{"d_model": 512, "n_head": 8, "n_kv_head": 8, "head_dim": 64, "d_mlp": 1024, "activation": "swiglu", "norm": "layernorm", "norm_eps": 1e-05, "bias": "none", "weight_decay": 0.24, "schedule": "wsd", "decay_fraction": 0.668, "dataset": "wikipedia_en"}
Each number is 128 + 32 x the weight over its row's rms, rounded and kept within 0 to 255. Layers, rows and columns count from 0. The size above them is the row's rms in percent of the matrix's.

# layer 4 attention value, 512x512, rms 0.0403, rows 215-255, columns 128-191
size [ 96  86  91  93  99  89 100  96  92 100 104  99  96  97  97  97  89  93  92  92  85  97  96  92 100  87  93  89  87  99  94  95 100  99  93 103  84  83  99 104  92]
[[106 105 102 155 105 102 142 124 119  76 200 133 179 142 101 184  69 176 114 134  89 134 126 120 114 120 176 142 159 123 145 106 147 144 104 122 151  86 133 136 153 167  86 100 152 133 146 110 117  82 122 170 165 108  95 153 124 125  91 106 205 111  95  85]
 [156 160 156 203 122  73 128 138 132 198  38 156 116  91 186 148 120 134 115 108  88 177  77 124 105 115 111 113 120 158 123 126  84 159 134 112 108 141 120 136 108 158 105 113 165 117 101  92 124 160  87 138 143 194 137  95 140 147 224 119  89 114 118 157]
 [145 160 130 100 164 181 150  82 135 122 108 109 102  76 139 124  68 104 146 135 165 116 156 139  90 177 163 143 127 155  96  96 152 121 153 127 149 133 127 115 133 153  84 132 111 125 110 175 111 170  82  67  99 112 125 156 121 151 105 160 168 154 113  94]
 [115 160 115  96  72 161  98 175 136 140 141 163  94 147 119 140 124 128 161 123 104 130  97 166  68 121 159  92 117 109 120 160 102 120 114 205  93 132 161 149 111 153 121 156 185 144 141 140 138 169  99 131 123 101 118 161 196 120 136 119  93 169 146 138]
 [105 131 107 168 135 161 153 172 122  77  87 104 130 125  96 149  64  76  69 116 129 120 133 117 133 143 108 125 116 103 172 114 115 128 169 133 136 112 113 125 150 149  79 113 120 145 109 166 130 124 104 142  51 134 123 183 122 110 125 142 190  85 133  59]
 [141  53 103 117 124 124 136  75 113 112 112 115 161  94 126 115 138  82 103  89 121 178 129 120 129 151 123 162 158 105 169 161 150 137  99 146  93 126 120 101 120  97 120 116 150 159 162 122 127 162 179  74 122  89 139 168  93 124  98 123 173  82  97 161]
 [130 179 132 174 124 143 134 115 120  85 134 175 124 118 120 156 110 160 115  82 149 146 150 158  97  90  60 126 130 101 114 132 134 107 140 141 126  92 134 235 122 122  76 101 134 154 121 126 168 140 177 207 140 105 141  82 153 121 138 192 140  92  99  88]
 [127 144 152  51  72 117 112 140 107 148 149 130 120 126 118 106 248  84 147 135 125 105 127 169 120 199 209 102 166 191 124 153 128 170  92 106 157 171 157 138 131 134 160 143  97 148  76 151 187 213 112 128 146 134 117 156  78 153 106 116 125 169 144 187]
 [128  94 158 124 118  69 178 155 120 157 139 123 139 138 126 118 112 140 157 127 155 104 150 153 118 179 187 130 161 142 128 111 109 186 111 135 129 112 134  94 133 119 131 177  92  74 105  97 173 101 100 141 135 211  73  92 128 123  70 120 126 103 100 194]
 [ 93  65 100 117 123 106 118 120 116  85 114 136 142 132 121  69  85 188  93 137 108  26 139 151  68 105 128 134 128 144 125 106 154 105 177 125 167 121 134 143 156 135 122 148 120  98  85 173 155 104 179 168 152 112 102 186 132 127  89 142 179 187 126 101]
 [162 136 198 138  97  88 105 109 129 103 122  99  98 159 137 141  63 139 137 130 180 157 177 111 125 145 110 145 117  60 156 113 180 225 106 142 126 174  92 100 137 129 114 104 112  78 120 125 152 145 154 125  97  83 104 207 144 118 121 110 145 166  98 137]
 [106 122 155 140 139 156 132 143 148 108 154 154 153 133 170 111  96 150 139 131  89  97 101 136 127 101 177 124 111  93  91 134 123 153 137 191 158 126  92 118 170 151 198 124  99  87 144 113 143 110 153 177 136 152 117 100 217 123 123  87 142 178 155 188]
 [144 203 149 168 122 133  93 123 161  65 163 104 114 133 180 125 120 110 130  93 148 109 115 169 143 156  69 170 162 108 112 115 142 183 109 170 155 121 131 144 100 172  88 113 123 122 132 108 111 110 129 160 135  98 103 176 128 127 181 176 110 137 106 134]
 [ 95 140 146 172 112  69 105  82 134 152  79 211 119 132  58 105 193 114 113 118 144  88 167 143 158 156 161 121 130 174 111 116 130  80 113  91 149 150 135 146  95  68 195 127 125 159  85 161  92 117 165 104  66 144 143 115 145 134 109 167 138 144 153  97]
 [157 128 122 137 100 126 105 132 118 104  95  79  98 125 136 145 128 126 112  96 124 107 131  79  77 133  80 153 110 147 111  87 103 122 126 164 134 140 110 160 160 183 105 119 161 130  55 125 156  83 131 143 148 111 136 166 127 134 139 151 108  88 116 172]
 [156 141 144  83 104 130 149 162 121 134 184 114 103 134 154 100 165  56  96  73 134 131 154 124 109 131 145 132  84 107 103 118 101 180 187 122 141 106 134  80 123 110  39 122 140 105 134 173 161 114  92 155  86 157 103  50  82 110 107  85 163 160 137 146]
 [130  87 156 133 181  79 122 156 108 110 124 170 125 177 143 168  72 121 131 121 185 135 134 122 158 189 137 123 185 155 149 123  62 119 132  97 107  90 136 134  83 165 119 157 155 150 177 123 167 114 122 137 183 119 165 109 169 122 139 122 130 135 144  75]
 [137 150 135 136 107 232 108 116 112 149 160 182 136 134 137  74 164 128 106 146 104 146 115 120 111 109 132 112 136 139 152 139 102 115 118 105 154 122 130 113 185 120 133 103 144  95 129  95 183  95 178 111  98 129 173 121 156 127  85  93 159 109 127 217]
 [ 84 132 174  80 121 184 130 154 127 132 152  73 190 103 153  81 195  74 125 169 168 101 124  82 124 136  87 112 108  87 125 132  86 162 141 169 112 135 137 149 138 189  55 151 101 147 107 182 100 137 132 132  88 204  81 150 122 119  94 124 125 167 157 103]
 [ 79 115 166 125 152 126  94 121 136 149 128 157 144 129 219 147 114 133  96 124 114  99 105  74 102 137 184 147 144 127 105 121  88 172 101  97  92 114 119 133 132 125  92 182 195 150 129 109 148 126 100 115 154 150 204 143 145 145 214 100 155 109 105 166]
 [187 144 139  87 104  81  59 107 135 155 130 157 100 133 149  82 146 193 101 123 195 178 125 127  86 114  81  93  95 129 122 184 131 115 118 123 123 166 136 136 164  69 143 133 108 159 130 134 184 179 160 125 145  45 121 117 140 150  80 142 145 161 147 170]
 [ 81 178 128 129 123 163 133  87 133 102 132 149  74 132  37 101 157 152 132 165 155 132  97 132 126 106 107 103  99 133 111 130 142  86 115 110  94  95 149 141 158  85 176 125 141 127 133 151 108 108 152  74  77 131 110 113 126 121  62 132 152  80  93  90]
 [112 102 135 124  92 128 124 135 146 101 118 102 139 128 111 135 120 170 136 123 119 101 126 135 110 109 106 150 131 127 138 153 128 146  97 153  97  99 148 130 123 155 111 152 147 135 132 124  99  84 135 108 113  78  86 144 148 125 177 169  80 121 118 108]
 [100  81 137 145 202 146 127 124 114 105 109 130 133 131 191 150 130 165 139  79 116 135 118  88 111 140 170  98 182 134 101 128  78 136 170 128 132  73 141 101 139 108 127 141 110 157 178 125 127  96  99 133 123 172 199 133 145 158 138 121 175  89 159 159]
 [121 111 132  78 139 115  63 119 119 163 106 162 133 117 158  62 191 112 114  92 120 137 126 148 105 143 174 136  85 101 102 152 126  94 147 152 129 142 130 128  98 107 170 131 100  97 113 188 184 121 141 170 131 199 175 101 127 130 112 168 113 162 148 132]
 [ 69 169 158 164 155 217  69 106 120 125 145 153 115  74 132 109 131 130 116 133 134 116 106 107 123 125 106 129  89  91 135 132 134  59 143 157 138 147 139 173 138 188 138 134 118  88 144  90  87 124 135 144  94 152 163 117 146 169 150 131 121 123 190 177]
 [ 83 139 136  72 115 149 127 173 109 151 177 130 199 184 103 145  97  98 109 121 142 127 108  83 138 153 140  72 135 121 155 142 105 149  91 177 118  96 148 138 133  91 182 146 159 185 112  99 164  98 169 156 130 162 127 115 174 132 129 154 141  86 165 123]
 [132 135 144 153 112  99 119 112 132  90 111 142 130 156 110 140  71 147  96 113 155  87 153 120  83 141 136 142 146 132 102 102  85  87 160 196 111 100 149 140 139 188 143 148 115 110 162 138 104 136 124 138 109 122 171  83 173 126 131 133  92 110 133 107]
 [154  95  93 119 134 150 176 142 145  84 136  85  95 137 146 136 108 179 157 160 135 145 105 164 148  91 138 141 139 116 104 158 163 106 123 172 104 164 120 142 136 190  61  86 197  86 172 107  96  85 104 137  89  89 129  68  94 134 162 122  56 113 104 163]
 [115 138  85  96 153 146 150  53 128 142  73 132 166 123  77 136 104 144 162 152 142  97 125 108 106 147 107 154 134 139 124 123 112 118 114 138 144 184 156 144 105 105 122 113 117 154  97 141  77 125 106  88 168 131 126 137  91 133 148 164  45 173  96 163]
 [ 70 106 129  96 105 126 123 143 120  22 123 106 102 138  90 219 123 218 112 126 119 111 140  94 136 147 178 150 107 144  90 140 137  87 123  26 102  95 162  84  86 118 108 140 125 125 165 141 164 103 102  81  94 134 144 159 145 134 130 156 154 110 145  58]
 [126 173 130 161 114 138 141 112 134 177  87 143 116  89 112 114 176 146 188 132 155 177 116 108 160 151 132  76  96 192 128 128 136  86  97 148 103 147  93 125 150 102 172 168 114 150  72 195 145 176 120  90 130  93 198  99 113 131 107 115 142 131 185 137]
 [140 134 141 122 179 161 157 137 128 174 146  68 144 135 175 116 136  67 140 134 114 110 132 136 140 156 206 139 146 118 147 147  96 145  96 180 157 121 128  84 162 164 164 142 110 117 113 140 114 139  75 152 143 120 115 163 137 118 126 108  92 146 117 255]
 [107 125 155 112   0 151 155 109 151 144 127 134 136 141 153  93 124 166 144 116  78 112 174 154  71 205 157 104 151  81 107 147  70 121 127 140 100 159  94  60 103 133 117 125 123  90  90  95 152 119 150 201 146 105  42 102 100 135 118 149 173 156 106 140]
 [100 149  96  90 166 138 128 145 117 148  65  91 140 145  95 142 178  83 117 143 108 154 154 117 118 145 178 122 129 200 174 149 133 154 159 165  95  95 133 171 117  80 109 152 123 189 158 189 132 104 104 101  49 122 127 107 119 130 118 151 157 149 156  83]
 [164 156  83 110 156 160 136  99 134 160  39 138 154 147 107  84 147  83 147  87 124 131 150 157 105 128 102 113 117  92 116 147  97 144 160 143 126 125 109  88 142 148  91 118 127 125  58 127 116 160 130  99  89 137 138 162 120 127 156 107  53 179  78 138]
 [ 54 140 115 142 175 107 161 162 105 144 190 140 147  90  71 127  75 151 131 181 125 105 202 122 112 183 214 142 170 107 122 128 157 100 116 144 139 139 147 102 114 164 152  62  87 108 119  97 110 158 180 198 138  96  64 173 140 156  62  96 166 167 165 137]
 [159  91 128 141 111 115 172 125 145 137 120 112 168 113 101 182 101  96 134 174 110 102 179 150 148 128 116 121 137 145 113 147 150  67 154 134  79 144 137 139 140 108 154 116 147 161 133 163  92 174 149 128 106  42 106 130  82 128 222 145  92 143 105 174]
 [123  87 103 147 182 189  81  82 111 187 113  93 125  94 173 149 154 106 121 122 124 163  71  95 179 132 139 125 154 188 158 147 142 138 101 132 136 141  91 135 150  97 173 101 131 112 155 147  74  99 120 104 139 111 160 120 159 122 155 121 174 156 125 185]
 [114 100 114  74 152 132 129 128 147 120  82 140 110 142 148 178 131 117 114  93 173  86 159 182 148 157 200 107 136 133 133 143 154 152 111 144 159 147 152  95 110 104 122  92 125 118 150 126 157  98 135 115 165 141 124 107 133 121 157 106 115 180  87 141]
 [136 136 151  86 183 168 131  84 113 148 148 147  88 126 143  95 218 134 101 130 172 166 113 147 132 127 179 109 145 143 126 141 120  98 133 130 144 142  91 114 143  83 161 156  81  98 140 167 162 146 145 138 125 169 180 106 101 151  96 102 106 159  99 162]]
# layer 4 attention output (transposed), 512x512, rms 0.0354, rows 215-255, columns 128-191
size [ 91  84  84  86  94  85 100  98  88  93 100  95  93  96  98  93  87  92  88  91  85  94  90  90  95  83  91  85  86  95  88  92 101  96  88 100  78  82  99 100  88]
[[179 143 162 117 160 133 143 108 166 149  44  83 188 106 112  65 183 116 174 123 127 177 127 116  87 121 103 152 100 150 126 123 164 155 164 119  97 119 139 167 108 144 188 222 109 159 131 150  97 118 160 155  89 129 137 111 144  76 119 133  75  66 192 132]
 [115  69 171  31 108 157  97 119  69 180 136 105 176 135 141 161 134 107 121 107 169 133 142 131 149 130 146 121 119 117  95 106 154  84  44 108 134 133 140 101  94  86 124 102  96 117 190 125 150  84 134  51 131 137  86 134 154 158 102 134 145 133 108 149]
 [117  95 107 139  93 113  87 154 106 114 192 151 133 125 117 100 143  94 166 100 138  74 135 181 134  75 102 110 150 148 140 190 139 132 144 125 137 117  81  87 110 106 178 153 172 111 153  94 127 120 182 152 182 104 135  85 136 159 111  53 121  69 152  44]
 [134 137 107  89 200 103  94 131 130 138  88 135 108 149 115 123 174 142  94 114 131 138 171  96 102 167 134 127 156 114 131 128 117 185 142  90 118  90 116 133 207 172 152  71  89  68  74 109 137 142  77 113 102 138 121  85 131 171 123 147 118  59 118 149]
 [131 126 147  96 111 142 160 176 113 130 163 158 172  84 156 118 165 134 163 171 175 117  97 171  96 123 138 169  62 142  65 131 128  52 165 132 161  92 143  83 100  90 185 178 215  95 134  69 158 107 192 102 107  48 125 108 135 100 109 123 118 148 135  75]
 [116 229  58 158 146 137 116 114 123 125 102  99 130 156 146 179  82 116 105 173  61 163 159  90 118  86 135  98  76 132  91 175 159 148 200 131 110  81 140 147  57 167 106 120 121  85 142  90 111 109  86 148 154 128 166 160 161 135 111 134 113 127 161 143]
 [128 107 124  55 150 117 124 122  56 114 102  46 149 101  89  64 131 107 184 173  70  85  94 195  70 112 174  84  30 132 122 109 146 137 139 142 157 167 125 136 143 144 163 134  88 106 196 127 153 166  88 123 131  90 123 135 162 113 148 131 138  96 182 132]
 [122 154 144 152  98 115  51  93 165 148 150 175  84 113 170 148  62 101 118  99 150 154 229  82 158 142 130 153 138  63  67  88 115 151 135  82 120  71  99 161 121 162 130 104 147 120 184 132  67 118  94 126 126 155 123 115 134 136 141 174 155  85 143 154]
 [187  84 158 132 158 165 142 108 167 133 134 140 156  79 139 162 131 105 168 117 126 119 168 137 119  75 129 134  60 145 130  96 134  60 100 106  92  93  98 163 156 179 153 115 159 146 163 191  75 122 194  61 108 119 108  80 151 145 109 128 175 114 122 119]
 [178 169 179  64  88  83 136 106 122 123  60 141 113  79 147 146 150  88 156 193 160 186  89 157 104 139 142 118 103 161  87  65 112 141 146  96  92 143 122  66 104 135 140 132 139 156  92 194 127 173 134 129 136  67 176  94  85 140 173 199  13  52 147 113]
 [135 117  89 159 109  67 100 191 179 104 112 175 144 134 121 121 179 111 153 164  80 134  63 124  79 160 156 111  77 143 149  97 125 117 122  90 121  98 203 162 114 131 160 152 122 134 129 128  78 118 129 131 141 147 135 114  99 153 167 105  90 115 223  83]
 [203 124 180  60 118 105 115 103 178 136  58 114 108 122 123 149 146 110 126 189 123 173  85 155 100 224 151 129  91 122 196 107 111 148  87  88  85 121  82 103 212 106  87 147 182 151  83 155  90 150 144 136  97 139 150 113 111 118 188 155 174  86 116 181]
 [182  76 143  90 119 150 162  93 153 170 147 104 125  77 101 115 145 132 137 129  98 146 115 152 116  88 130  71 129 131 122  58 146  93 129 130 100 152 118 132 172  77 165 132 126 117 180 140 149 140 112 117 119 115  67  88 115  89 118 144 117 118  95 141]
 [128 148 102 155 161 172  87 121 109  68 148 117 150 144 158 108 110 160 189 160  98 162 128 116  80 128 108 160 119 119  54  99 126 121 140 109 124  98 139 155 152 148 102 158 195 157 181 103 135 105 123 121 162  96 160 148 114  92 119 126 144 104 196  88]
 [124 107 189  73 161  75 116 127  79 194 147 113 216 105  82 118 103 139 136 138 124 174 124 132 112 102 108  95  78 125 129 101 121 127  72 124 147 149 121  81  99  65 206 151  48 166 157 174  99 146 138 117  99  97 106  74 104 115 123  81 197 115 111  83]
 [ 88  58 177 166  85 125  82 159 145 123 156 135 188  71 158 168 159 128 158  89 199  96  93 119 178 138 132 135 212 105 150 134 156 101 119 190 142 142  86 110 109 147 114 125 123 175  82  97 132 118 141 108 181 121  99 124 110 118 159 123 166 140 118 126]
 [111 132 112 164 183 171 153 127 187 131 141 120 204 157 102 154 155 133 170 119 118 137 139 101 161  99 117 172 149  93 135 164 145 110  73 168  80 137 144 221 133 113 103 100 155  84 175 141 103 139 122  78  95 193 126 143 121  97 109 109 127 180  93 139]
 [118 100 144 128 115  94 121 138 156 191 129 137  94 145 151 169 124 143 103  64 105 156 132 106 163 136  84 125 150 119  94 165 178 151  98 140 103 199  80 142 143 139 119 199  69 145 137 155 105 161  91 160 137 138 164 115 149 144 175 127 187  74  96 145]
 [131 117 126 173  96 107  93 138 143 133 163 113  56 109  82 140 121 158 115 112 155  86  91 174 178 150 150 188 158 145 130 172 145  74  80 146 140 143 104 153 122  67 120  97 175 134  97 121 160 171 122 171 155 123 130 123  81 108 162 156 157 148  49 137]
 [156 143 143 128 136 134 174  58 150 155 121 127 186 156 104 156  94 110 129 194 119 180 106  77 120  46  83  92 132 143 155 136 195 146 104 133  59 136 133 139 122  69 129 146  90 137 152 172  96  79 167 125 109 147 117  98 156  88 137 120 124 139 101 108]
 [ 60 160  89 138 114  91 136 138 125 124 148 120  98 101 154 116  71 122 139 176  61  69 131 149 100 188 164 124 112 121 126 131 100 181 136 147 151 131 152 135 155 123  85  61 150  97 108  83 117 145  54 149 136 164 148 155 124 126 169 122 164 111 108 195]
 [130 128  96 131 133 163 116 139 162 134 123 117 110 144 141 123 153 131 133  40 106  80 136 140 103 120 120 130 155 108 152 117 104 148 125 104 165 110 120 132 179 203 145 182 146 144  96 145 132 166 167 183 155 110 131 149 117  73  84  89 149 119 201 142]
 [105 171  63 148 156  68 113 132  94 124 110  85  65 121  81  96 130 160 123 118 124 156 111 120 106  59 101 118 109 153 105 132 141 153 132  89  89 137 181 117 198 114 130 117 171 119 108 147 142 184 128 135  92 111 154  82 151 188 132 123 171 150 128 129]
 [143 122 146 120 159 167 157  96  78 153  94  92 164 150 104 150 175 122  80 161 128  69 119 137 115 121 120 130 120 160 135 172 165  95 120 109 100 150  98 102 114 121  96  77 163  72 103  92 141  90 155 112 128 148 116 130 163 107 103 109  87 156  56 120]
 [ 85 132 124 204  66 173  73 130 121 140 164 120 111 143  65  86  74 150 143 138 145  89 140 171 104 160 120  93 128 121  89 105 157 173  87 127 130 117 137 159 137 104  90  86  92 180 153 108 125 142  63 116 117 135 118 150 132  84 148  90 199 102 108 108]
 [ 92  93 131 158 127  83 131  86 114 127 161 121 120 194 108  76 143 143  92 140 102 110  84  87 116 110  82 134 206 181  83 150 147 112  63 131 124 152  93 130 132  83  50 151 127 215  54 140 190 109 113 132 157 127 134 144  90 132  79 100 178 128  72  79]
 [119 145 106 231 125 155 137 116  76 161  82 151 130 116 101 105 173 170  92  97 124 136 161  76 130 146 111 152 115 142 132 160 109 113 164  61 110 129 150 183  75 131  41  99 107  92 125 123  79 135  91 110 114 125 164 135 148 191 102  96 141 177  97 143]
 [100 154 115 134 192 152 114 181 121  75 117 124 140 100 122 155 173 128 132 164 126 130 119 169 184 145 155 117 106 160 174 157 138 129 128 127  82 180  85 112 208 141 119  54 169 114 100 111 150 153 122 112  96 144 140 103 101  79 145  82 133 137 121 121]
 [106 130 137 109 160 103 156 100  57 106 101 137  98 192 185 160 129 120  78  73  86  84 112 132 144  99 151 114 153 143 181 146 124 136 101 140 133 121 103  54 156 125 144 145  86 120  76 136 179 132 152 139 117 132 118 132 149 153 121 134 139 105 109 113]
 [130 120  93 150  81 108 118 136 137 132 162  97  93 129 114  99 108 113 101 195 131 118 138 106 150 128  89  85 156 175 133 130  97  82 124 105 110 149 148 102 145 110 179 172 184 176 104 115 128 124 140 163 106 103 151  99 108 140 108 104 177 117  52 124]
 [128 135 120 168 223 127 190 117 153 169  85 136 114 166 137  89 114 140 142 110  75 173 165 132 133 128 144 160 141 144 121 140 149 184 156 114 142 101 133 131  92  88 160 144 183  55 145 119 136 187 147 127  93 153 132 150 120  71 112 109  96 151 146 124]
 [105 143  97 107 112 121  95 112  85 130 134 120 122 122 133  88 119 129  91 176 149 105 123 140 106 136 112 106 111 118 116 160 122 129 182  84 192 179 112 112 121 169 145  69 172  83 127  70 118  60 151 129 159 151 133 173 129  81 151 106 158  85 119 131]
 [135 124 174 104  52 105  92 109 137 130 170 178  72 115 162 155 100 108  52 130 190 151 131 106 198 119 131  71  80  81 166 107 152 104 140  97  99 110  71  88 117 105 130  95 142 148 138 129 129 109 139 157 145  93 170 101 114 152 159 160 138 110 106 122]
 [126 119  95 165 147  96 109 142 165  98 140 120 132  59 125 124 108 159  78 148 162 100 116 101 191 130 112 159 163 198  99 176 168 125 139  93 102 196 145 181 157 139 147  63 110 172  72 105 106 134  72 126 130 104 157 113 122 103 132 146  92 136  94 145]
 [145 129 109 139  95 143 135 162 141  41 181 155 101 116 139 133  96 144 140  68 158  57 130 182  92 113 105 136 177  80 111 165  92 130 155 100 142 121 173 124  98 151 115  86 206 117 116  90 169 138 109 144 138  94 125 127 105 113 159 157 137 160 128 135]
 [138  93 135 110  94 138 102 143 110 119 153  98 117 122 102 189 106 129  93 177 142 110 156 154 143  74  77 132 142 165 114 113 134 104  97 134 107 166 114 128 142 124 116  97 186 107  99 105 174  89 148 119 118 132  47 121  91 166 144 209 132  86  56 113]
 [108 157 132 106  64  79 116 107 197 132  80 127 139 122 158  83 119  93 148 109 116  89  96 175 142 114 154 151  84 150  73 135 113 123 159 101 143 101  93 192 164 113 109 135 183 143  56 199 132 137 100  97 148 102 144 141  88 144  97 191  82  87 109 102]
 [130 182 106  57 142 102 152 148 143  89 129 128 106 139 158 115 110 139  83 153 166 125 127 136 132  73 128  56  94 153 169 152  85 121 172 156 189 130 129  58  86 205 136 135 136 149 149  93 129 104 101 149 130 118 173 120 149 136  69 160 119 129 136 154]
 [129 141  81 149  31 169  97 120 131 122 146 120  90 117 153  86 130 148  95 143 125  95  58  70 109 182 108 124 127 138  64 121 137 135 157  99 143 138 183 106 136 111 100 174 104 139 150  50 191 109  68 188 144 137 153 138 123 167 150 123 138 123 108 168]
 [137 108 175 126 134 115  99 167 183 139 130 182 191 103 116 135  90  99 143 121 123 144  98  61 148 116 121 236 181 137  82 100 102 130 116 100  94  87 156 116 109 146 122 131 131  61 148 151 112 104  61 132 140 140  92  96 111  93  98 117  79  99  90 136]
 [ 94 133 126 144  82 113 124 155 175 110 139 127  95 102 153 115  98 138 156  99 113  65 131 131 142 158 121 128 164  92 124  95 160 176  59 127 160 140 130 113  90 164 110  93 122 154 107 105 156 122  83 156 170 116 156 172 122  61 158 136 155  78 120 159]]
# layer 4 attention query, 512x512, rms 0.0517, rows 256-267, columns 128-191
size [ 96  84 105  84 105 105 110 104  97  97  99  79]
[[143 119 147 114 118  96 138 153 143  93 136 153 162 103 106 163 156 134 169 108 155  97  99  91 158  87 174 163  82  96 171  44 157 108 115  89 113 177 102  84 136 129 125 139 131 154 124 121 169 136  96 141 127 156 101 130 169  97  82  92  88 112  93  96]
 [119 167 129 119 166 155 106 143 137 148 163 137 131 146 128  74  97 101 193 157 109 145 104 182 147 109 173 177  97 111 134  35 143  78 112 139  69 169  90  84 128 148 147 144 123 106 166 117 133 153  86 105 102  70  88 182  83 134 151 111  87 119 125 126]
 [133  90 105 138 115 109 102 140 169 116 123 112 120  85  70 102  90 128 166 147 122 102  81 151 152  91 188 111  84 166  89 100 160 110 141 135 123 124 186 148 138 150 160 109 137 210 182 109 135 208  61 100 193  79 157 143  96  92 128 140 120  92 134 103]
 [169 116 138  79 116 121 104 114 127 100 142 105 154 146 145 173 155 119  74 209  96 108  93 106 202 152 156 115 133  94 180 178  61  93 151 147 134 106 100 129 107 145 153 112 140 140 138 192 113  62 181 169 120 104 121 146 111 123  65 190 175 137 157 111]
 [169 103 117  83  75  74 102 121 132 108 120 109  87 134 123 116  57 112 152 103  89 120  95 128 105 130 140 113 106 169  68 116 130 147 169 108 122 123 166 155  99 126 176 198 147 156 151 123 113 155  95 114 170 119 199 118 110 137 109 145  98 108 198 132]
 [133  89  90  87  84 153 107 180 119 148 100 137 108 127  92 224  44 102 112 174 169  92 158 141 191 145 181 117 162  97 117 104 125  76 163 131 141  82 137 132 134 104 132  62 152 111 103 117 112 124  91 135  97 184 145 137 125 112 132 161  86 170 151  70]
 [117 123 147 169 108 195 140 121 131 153 120  86 102 161 132 178 165 122 141 156  45 114 124 151 141 152 126 128 172 136  85 135 120 156 124 118 102 107 193 114 125  57  85  98 146 117 168  62 117  93 129 141 143 104 142 156 105 121 174 179 115 100 125 144]
 [113 124 128 177 134  70 106 144 169 148 141 124 128 109 109 139 144  60 169 170 152 122 118 170 139 168 125 184 123 138 163 177 127 193 121 140 131 144 135  84 132 157 118 169 151 181 152 105 174 136  90  86 143 134  95 112 113 118 101 170 116  88 148 142]
 [ 87 154 164 134 161 120 153 146 150 165 129 132 140 176 147 105  77 106 135  92 121 111 143 141 143 140 129 118 137 157 227  91 144  80 139 163 123 110 124 164  51 163  80 177 185 129 208  92 118 104 110 137 137 128 146 174 114 111 123  63  69 129 164 130]
 [135 137 139 151 134 129 123  79 113 173 171 114 107 160 129 135 177 163 139 137 152 104 102 119  85 117 116 134  96  92 120 115 119 112 129 151 173 119 134 121 190 104  98  93 150 183 115  96 146 114 149 115  89 150 113  79  93 162 159  83  61 107 117 150]
 [158 164 103  73 130 122 100 141 127  98 149 131 160  90 156  43  72 110 117 148  67 147 144 167 117 101 174 149 120 200 133  93 145  84 149 156  97 170 121 103 182  84 112 108 124  84 153 169 127 132 103  77 120  99 111 149 101 132 158 124 130 130  76 133]
 [115 109 129 139 102  90 118 111 125 140 147 118  91 144 153 109 133  95 158  95  87 169 123 112 105  93  88 114 165 144  62 105 121 120 132 123  94 106 198 109 112 130 133 164  73 109 203 136 100 132  55  93 203 136 142 161  63 167 134  90 152 134 193 155]]
# layer 4 attention key, 512x512, rms 0.0459, rows 256-266, columns 128-191
size [114  95 102  94 103 102 113 105 100  99 104]
[[161 109 118 114 132 144 221 172 190 137 166  77 174 117  39 185  71 107 159 101 115  67  71 102 117  89 126 150 157  82  99 151 147 174 183 123 110 124 208 156 168 178 120 119  99 104 137 176 151 121 138 106 121  87 117 139 120  68 112 100 110 126  92 113]
 [128 114 146 131 145  96 139 133 123 137 152 142 202 179  97 166 117  79 152 121 141  77 110 153 117  89 189 106 131 128 157  95 146 112 143  86 124 130 134 128 156 122 146 119 179 145 165 162 147 159 156 165 134  99 121 157 124  84 111  85  53 128 146  80]
 [135 148 175  68 130 129 153 143 255 134 108 113 145 114 142 138 122 102 109 144 159 131 134 120 124 103 128  99 122 133 131 131 161 128 160 141 122 145 170 131 141 129 140 100 155 128 108 111 122 136 104 108 115 138 132 116 156 116 140 140 124 133  98 137]
 [107 133 176 150  69  96  96 116 172 147 122 135  74  93 175 122 141 153  65 149 137 115 158  63 103 167 170 108 142 153 185 155 132 138 139 163 149 145 120  66 157 106 118  94 164 248 102 113 117 140 141  96 138 185 158 134 106  94 130 138 139  77 138 160]
 [162 115 106 109 169 126 125 150   0 155 103 105 154 158 113 107 126 141 133  96 185  87 125  70 135 117 130 126 146 135 127 110 148  98 110 136 139 127 152 184 126 138 153 125 151 105 114  66 109 131 108 122 125 117 118  91 123 255 112  63  98 122 162 124]
 [148 141 157  84 150 131 110 122 255 103 118 146 134  98 104 158 134 127 120 118 141 144 111 102 157  94 118  99 131 114 140 178 141 138 150 120 132 121 159 140 152 105 133  96 139 151 150 129 144  99 133 144 149 134 116 125 104   1 142 122 117  92 117 159]
 [104 178 131 166 132 113 115 104 255  87 135 131 106 165 100 162  68 122 129 167 135 135 127 146 131 123 133 145 161 113 153 129 155 123  86 111 107 159 100 129 137 123 154 136 125 101 169 147 173 169 152 141 183  86 142 109 159 143  76 198  80 116 102  92]
 [ 90  92 145 151 124 125 186 129 195 127  88  70 128 104 174 164 102 128 145 147 118 168 140 146 124 135 132 120 108  39 102 124 105 130 128 116 112 153 104  93 143 113 104 161 126 141 164 138 137  81 137 148 143  90 106 171 131 128 149 153 164  99 144 115]
 [142 160 142 101 102 106 148 129 102 109 171 128 127 129 141 130 169 143  97 186 110 114 192  80 109 174 172 102 145 134 134 115 162 121  98  94 134 144  63  89 156 126 101 130 170 115 121 178  79 138 122 151 112 129 145  91 111 208 121 108  95 119 123 131]
 [112 125  94 100 121 124 122 117   0 138 127 112 141 155 126 133 109 152 131 135  68 102 141  99 123 152 136 136 142 146 135  89 112 186 114 144  82 140 112 176 128 133 104 167 124  99 154 145  78 129 186 139 164  97  96 109 163 182 139 155 123 127 151 113]
 [182 122 106 101 134 128 135 113  73 119 115 122 188 195 103 162 133 150 159 101 133  63 144 133 166  79  68  83 115 112 104  86 151 106 122  68 108 133 188 208 111 129 139 124 107  80 134  77 172 106 151 119 153 127 105 123 114 197 103  91  66 116 145 111]]